Each number is 128 + 32 x the weight over its row's rms, rounded and kept within 0 to 255. Layers, rows and columns count from 0. Numbers have three digits each. The size before them is the row's rms in percent of the matrix's.

# down: layer 9 MLP down (transposed), 1024x256, rms 0.227, rows 533-557, columns 128-255
# up: layer 9 MLP up, 1024x256, rms 0.115, rows 534-557, columns 128-255
down533 104:077119130158103141149105110141167088191226134156129110138113140121166147113136156149116135126178114118135086118137144200101076172170134127063148140063112121098060127100090138146136150147104113171126124071125139139149137135166103155085166128143159114113078148076150082159147079138133139079110121105142151155084081191170124112121116198115106123183128149076122140127125083112104119164125
up534 109:167119046113085077079090131161098098130175148139097114083113071124143126094209241134132139194132115124177057090089079089111133182089129113143143152123161112057107140087102141111140063117158141141069078131127126097156188171118134113122101106112136151122127150120129120154179133163173084124099154092150067150107183104093198069123126157134154156147157115182155125093140087126109143168103
down534 105:109111204137165107122106132108117123123141119189138137102118153143156069108119115189149123108122159107113153124118156110077153119133157099158199128099141099107131060121105116101100151092125107124142155137137155100181079178166180132123095095101160139149122084104088088096107100090057124093089109118152138123147090159140136132145158125110058160044100059115089104124138125127152134093166
up535 108:159102112061121120127151105141094120098136209120074125082195108128125107096104139134101125145158125134125179168091151075156128120087159169123117147098136101157111124121103104128145190101108113114128128092142175070111139099133118104127119095092156145108214121140168103126124112098189094184118153157093099142164114196147061110162103167142113129107123158151094128176149102192103143126102
down535 110:132119124144124138116116192178067143093116091126087144096043117157121131116107179101092182184072141113140101126108128132157129092145096093134095193110179057168112141119117106082114127147130100082209176073160091150094112112148162145129105169143129136095092049169110220156139109166098122144112190092167088102130115142157132160210146130102130171218158181139129102141164118105138133123167
up536 103:127127128134128118121135089131136116131147123119100062088196121149171138102154128096103094117091143209108149160096129137183090141121080144133135136131162157091121108158153165104173088118116118136160098145109098130090123124185149173119064067121141069148155177092087178116081191135143128130140127190125123140081145127126124102065152067113133185096086133109136168123160130119122151134147
down536 107:116139115170170084156081124118102118152121117137182108236117099123121115135068128125116152138153104088169135103070106163127071090172101112133091078117137102144114131147130117155149042156161095160160101083107059054161105125118120146143125139139127179118100111137089146128143134152144132169138107115187109126130167183137129103193153136098095129087182150152177114102115166155175153101117
up537 107:158109040155110110115120155120158151099129146120108133147169127132110113118174093119150148166134171119121158182119119170120158092102105136140130098119111117078136084116111177156077072172119148162160182090162088119137156124154121190156070101104078120126134115134151083176114106122092138171170146156163122166080163150067155095149137133100157152180126094088143138121150132112138134118169
down537 104:190107111142130122099142121151148068158157186159141082139080106103083125105119134099134147155133152073152130043098133146126032129133161096035111115170172102122104147146148130171111114102129119164229141132098137144104146137169167137119100107160103115107123100122110135081139125138102112119213137196165103159119120074083127083103151139086141082132121075122185094149176176190090111147107
up538 109:156090160102145138124034074088074135156113111106160052123139098175105154125078086102085125159148142141074164130140117170148172118059163142165180135161104090105135126130156105145142123111082136152133102145202179152122104129160141163095151101101088145120114141145104110137174183136171086115060145146113127147136113140131139133116161076183122091120151060118153126110148094147102094136116
down538 107:195137121125115117126140086157077129162139114154134157104133118117159112083074185126136153190107139080113126152105137119132104072128130165158131123108112095149083062132104110158125124146096048137180097154091095114112100138107117122104118177169182098153120142138154133148034174101031134144093108109105117171087200163184174201125167092156142121180117145097160125123171097099093163136153
up539 103:149128165205139122140115097117134214081096109123108094135114157086085105135172137125126099133140125164106114167121140150060131138159156152116153165094130139165078111176095118086169113132141199088128159078189118092125143141136126087198144193120141141150059140125132121119082101066161111124135142110124155088115209114109149069102131127091152129143081102073208111108074111117151131127157
down539 099:142088127075121142118068152081137151166161154173116147059132084171125156115139168168108166107110099086117108027142111069168112143099153075133191148120153123114093092124089101170166046171110088147166189192129170094080153121131158103110181133116179164160196090118060089143075092110166126145134156142098125157093134135143161162136174107125148162157085134127114103104133126148149131111145
up540 095:192146095110118123124152125108152143128145176132175071135176071102111181160107177144091114214173107126138091103142093116123108083168094129144058160130150115081150157179152121118135079168078145180092111111119140118133166113126160138116111131103159073136107120172152069211145122110177150178065108059070112166136100124121167064154089121134127136135068109140087134093187101119173167149131
down540 097:087151166145102040131062139190121153129147135109087136171090126136106101112149122114128095113100076132174104079106157167058125117154164084099098111158180085139141168111148091176103096130151109127135117126100083189102157180133131158163109151150098150084152231138111154128137133160129119120140164132098127113103110155177122179166182167047100110122105177120149146132121132115139084104133
up541 097:074105122130169069139121102087122150167120114106127101104161187175135044137152107126159113143120129148110154101163144165144198153123105130145140124120138109143112071102167068179085131125088149083175096145112154130083131090109132093128175162113191111146156096133146155146129116190168106104124187136109149094151114065159159100155123095092135128190088146091173176095101088145089106091119
down541 092:182121152206100165113165110164120131122167121160135160168119166087091160177164116121152154125119128105200114109092135116104067101172216117097135123178069091127084185110110106178177072156113114105116147160152096140170144088147074099095116175119056144142113142090103080121220148121174127070203115144174141149123098073150065146119120141116057066168124146124124090105117138144149162103104
up542 099:148176084151109192113140115148124120126170095142155188100162107000168142142101078150165112143141123167107090133068196085104164080168093134105155166142115110123164102070125149156158144136121123094130144135142153092118142101163110144162085147091198122153153130091102144078138095158135113142162137214143105112094155110068110133164126122137097127104210090144148097146172160144136112144132
down542 097:132162139108148180171087162114146139104160119086105078115082218119105136123147140088095152159162119111216116157167097094132140162105160178128142093124127126146174099175120102110161093089158086118132112143124151162111122118103183114141146202138112107118144095124162216116135083047118122170136158071138189132076105183153122088102144127131217183095116077126140118115152078132161105145136
up543 096:146190125133193179137122166152075122172164140160146164146095201103142159127149104114192128083081120112199127208122179103198137098165104126134138156108136106155113115173131176135116157121157087118151122106179122168109151071139136138109095104120086168094085129138161098149166102120103113157099152113148075130100164127094140100119181110156111185167125141098173096131079091140105134137165
down543 101:106113095148101121149148062135110155158150145127131118106113051164098128142164115156121136128144081053138162101118070171121109163067143079101166143127122162051096103063120118099160132117171138109140085137140181153150153196142135107119132099149154099090082190141131179109110124084143175127109116152067255146187084112151135144135143157182100130137162176098102104090139150119111117172105
up544 097:088129116074099158159194191119121128088186124192152137140113106163137054116181181080124147120113103108120108095126147145073148135088084111089141147159135133119108160108132154174143175153105130111087084139052147132110143090137075123085119104105088120117114225137129152134160074168115154111162206154168131169145064146150127142153086121068132166109109121109099113182113117114138148185084
down544 097:147138155143161161113107117107143111130140051105122142082115118042136111139130141149130149146125140127138174136114166195176116140149135228139130139141098106112119117168155106145114073129126131095178119111076147124169066144090106045129116165130143140138097150068122152187166157161131101090105142213121098136101183127128147074169205073132105115255109112133183114079120182076204141098140
up545 091:178143144120202112151100171170111155105160131148119109154149153131093115115191092108107116168065120166150133131096158164094109133150106132128115214125191122128090158121141128144150177052165102104129077162131182143168086114115189172156141128170133190091159155075169135137088116160139129128106094149123168132126090137193124125147159093127103149135131145135154124152090151144085097148074
down545 086:135043141118109151158143076125101164071135104107179099140143129091132117150121139130114093056174114089143144127132096107103173096145163132126137085158125144118120073117092137128133181120139153128138088134126146132096187158113126149099096080065073061150155193065150149100185115109145138100135188157170135098178194164134109131111147181116185171153182145109103105061130065111177148089174
up546 101:146111143149119111093112107176105171159081098084084069100138137102113146167153130110139121136156181148089127067095166118097066127132127133183165152065099088095135073096155159138113200178124146106079185102171135141210142091120199134083168149095117122106105118066168078136127127137109069137127131105139138112136159147099134116074130087121149139114088086110150118148093177067109177159130
down546 108:095156114092132101129126084145145155136150097088139161140162164152116138144142090111117150118184179173184121150149197105155087148110039117144142103129096140140172179128117111122166124106142122119085129134127109144176168149173136181125120067138105054108111128149141093164149108105117075116089105176107069098169108099138106114100127072065138122159054110189125117156121120209079169119202
up547 102:182120074185161190115140115093139163103114133111192141059122116069098137151102181130090084121104203124094095135131109165183142095118138143092117159139107158126115079151181163124106172099117148158157146093120130110138142146148115127126195125123133100099057111154077069131103164165148149144121085163112132133105190165122108157169153151093133180125108158122079096167092138149104123150119
down547 104:100146117110125166169186157126122156111039149143108097102050121147083098120120124118178123105087130092102091176134072132148093141103139069086164112167130135154087137152121147054144159127060099226177096095150141171124156141161059145112126139154086121139146140127135131095121090125129118141103096125142145081127155189158133150160107146152147138149108114116062140203161145127102060124160
up548 097:125143119118120064051109062115189118147129094160100132177126181123123116134109083178093118097147057138120135148131077157155112159162088154164059150146135155135132145136170135116136107152069147078132096142147147148139103143120172177134111118157154138110099145182146162087107143121150082122169150136144154147139163155175121137187144119076110101141141099101163086182120095107088117143166
down548 094:080075132105126125191183156073116100149120220116084134098160124093108096064149134137092140084116173106090145134132184161119169116139078033167116143097125086111115083127131218152113092098099125197123104152151150114155114124111110169061115105093172059127137121107136045091101119092103146147145162127172129130124136100134187161158129109130156196125138109138096145099086072097152169105133
up549 109:133122064087140140191120122132122158160165188129116108129089112189185144091131135123169132131136160160111106161194155065125136080123086065090167136156136120196101123160102125165137157178069048087119120112137117075143175132111118063148178176065144146128149079122137101121152086153142104175135140150113131146165129086120140104127132116101161108161125088170095084139141088164126130125115
down549 111:092152152151081136100196151137069122079111167079129140145143143178153116118127113105100059104160177092117167104113141135108138167104166128134117101142086137152170071141173147099122128155095071176106208172138155150126101108087143136154109166088183183134135134137046136116073128117114120144056168110145116133098124174127150083133110106128202129151062118131144101132112095095097099097147
up550 100:134055125128121100105142107153094081042055117120173170070148100161107129137124162192111105122086172123082125120115160090162134130145128132094164162124174141191147072149127181133125129047101093182101144174170143098129119121194166115142143158121138131134154137086109172121109141189128150142186160106134150112199125097112082097124124103136171145166113165143123133059104134125090082143140
down550 096:127092174087100108102147091171119153149126100044095081129141100179128115119159133101140136121208070141148088197099163131118099164168152163074181094116153097109087084158095148094157121109091124093078158137079069165067148118198105137157124184174123160084121105090101190136130145158187045099188122146113169134145157090134151161082165173126139191112093147156115121128157148140151091108185
up551 101:182067137124146128174098177145106078117178094143166141108141167130089053102085114105123069136151163134110214112128172127062191146138066121124064116172159133109104095116154060117098131138082140159079057090136080121132134147144173154120129127129120151124105076074129134196080082115142108140105160151121077096104181121186085140126091172131103128197182114137142091121111113165094144164117
down551 101:123090157102094128146116146113096109158093156102131202085168076112111117118097148139144126113108123137168125092074188112178178143121204100131061190165089122118129139098145115161144116139156102144189100138111118042125142121078051133161105144106135158122150095155204121124118083141115141072220176119088189118153144098122157115130113196155163136128121113119121117171097119123066153096136
up552 099:142121129126194102092111105165166085103164081075147133114162110168171133128136113155157130133124124154134164101137134177133161126155104108106145087141137167095150126083174097123132138091084088140193135143113044203157136093132114154116117148199092114122145120117169132130137183097144049167129163110147180109091108122086147141141124105145069193140110121182143085109133094076097103081121
down552 099:125189100127070124120128142192107175130117132111083100151191152105102135058117148118074178115079040157166115110105138142106148052157137129143142143177105122148133145118107114182109194123197137072159142099081132108091150108133088124136085153188162135175149156102142145150142104162112155107123090156108149078106174146150130052091125138121134183042137086143097156110123081094150173106178
up553 097:125136051141153146113090165142106126165097134087096101093198152132083090137084110116202093108159094136195185125104118116155166128134178190123130169136141100077159161188097054166138123141166144127125138188138151108132124106131115142109095110146141161130093116092122078157126118097127162158133126113152176177149105136108136132120146076057097138190119140116156085162103148099119104112163
down553 101:106094134172153102185136116161157117153175123131153085080102161097147091126088148141085121179131096176148134086146193103102095060156105143117098086084142171085177144137150138154090130180104117164171099115179098076168132090117103137094164100091160135082170129107128154114122099111146156109130150116122036095152097149077138125080168115145166119189192123128122098136170114142212120166151
up554 105:157054117123148090131148135122092162083117115156118100089114098124199114148170094111115082062140142169097102155107077149140137116111090135195113108180127158182125074190103151109076145135173106148203102177143140078174125138060110151177158123147108138095110157108174144082134088119105054151219133138127123152142195143111100088157178130065134101151173133113160059106134159140123134100157
down554 104:154150177131165147036131147093162076233144119150130143113096169099105140205101181109100125090130105100083165116149086142128082138140140147109167138121113127156128155112123132123146120155098171142121134186119142130101137147122127102082190136099136129126100217109092126132087059120130169103078172157132114193148166129112155072114100131119109096131137154153140114158181164143129127112190
up555 108:102054156096180172068115109124127185064123092114133103081108163208118160122128112116147132160126153085090144128142142149135107168145129068076113151127066133138148092121122069163127129161097136074102121178094112083168110145134129112107131086121178130142136217183192159049097128142069127141112097154170107163186140091186135106134089145142147175135126131120113136088122114116140193144169
down555 103:099125096101096170142096136177118059089158189117099176138118145104118115160142096091145097083110094120125134112099157149160134119141183111128125141116165119108086077139141127191058072118131149146185209098174121145169108144096180161217144134134152123075158129152094070206113148095146136152166153140130147142142121141099147144097098128105156167129147101126014049146183160125106073112131
up556 102:094147106122125109111125149171179100170129115130149148101161085129160120099128099148164111056157124157142075191115045158162156097101112084212081138131124116129222078110151188141121044133144167164110071132138128105142143167202148132150107129092097115105118155152178221089149149104118066137134171112171104090113104164157122140144121172090171111101098200088153095120179138213101192118106
down556 106:189157159141125204078135124086105083141159119160060126095068140119126136111119163102169111157143102089165115083088088129084150149127173108165138126152159099170114086116094103116122099126147188123144114154128096131073115131121080164124130140109158143141109150180050144107128140095132093157121143117126125186115153163122143121116105100128186065181163113124129127088182124101129114157143
up557 111:114098145143108148102134130090139141109113125113112108122137115108137086175134165111176144159128106094102117174148092104126101141105135151157148049122128161142130116113140095161091124125151125139047158085149076181152123115117141086141133158105136073133101097165120162145155166124128050184086126157034136162101083110128151126201089106178123132182103083097149128112096131149076155151099
down557 112:132089145131121118102153109103197214126158095116134109111104127127173141177137118115212097108114115170120154137099142172104138094181146138135159160127100118131069135092154172141117173172171157067180082134106097125109161113179151152078088100111124091116088122170140135108143118108108145143127118091088115131101118126116152134155145112139205167108099144135162110107133183113135052114109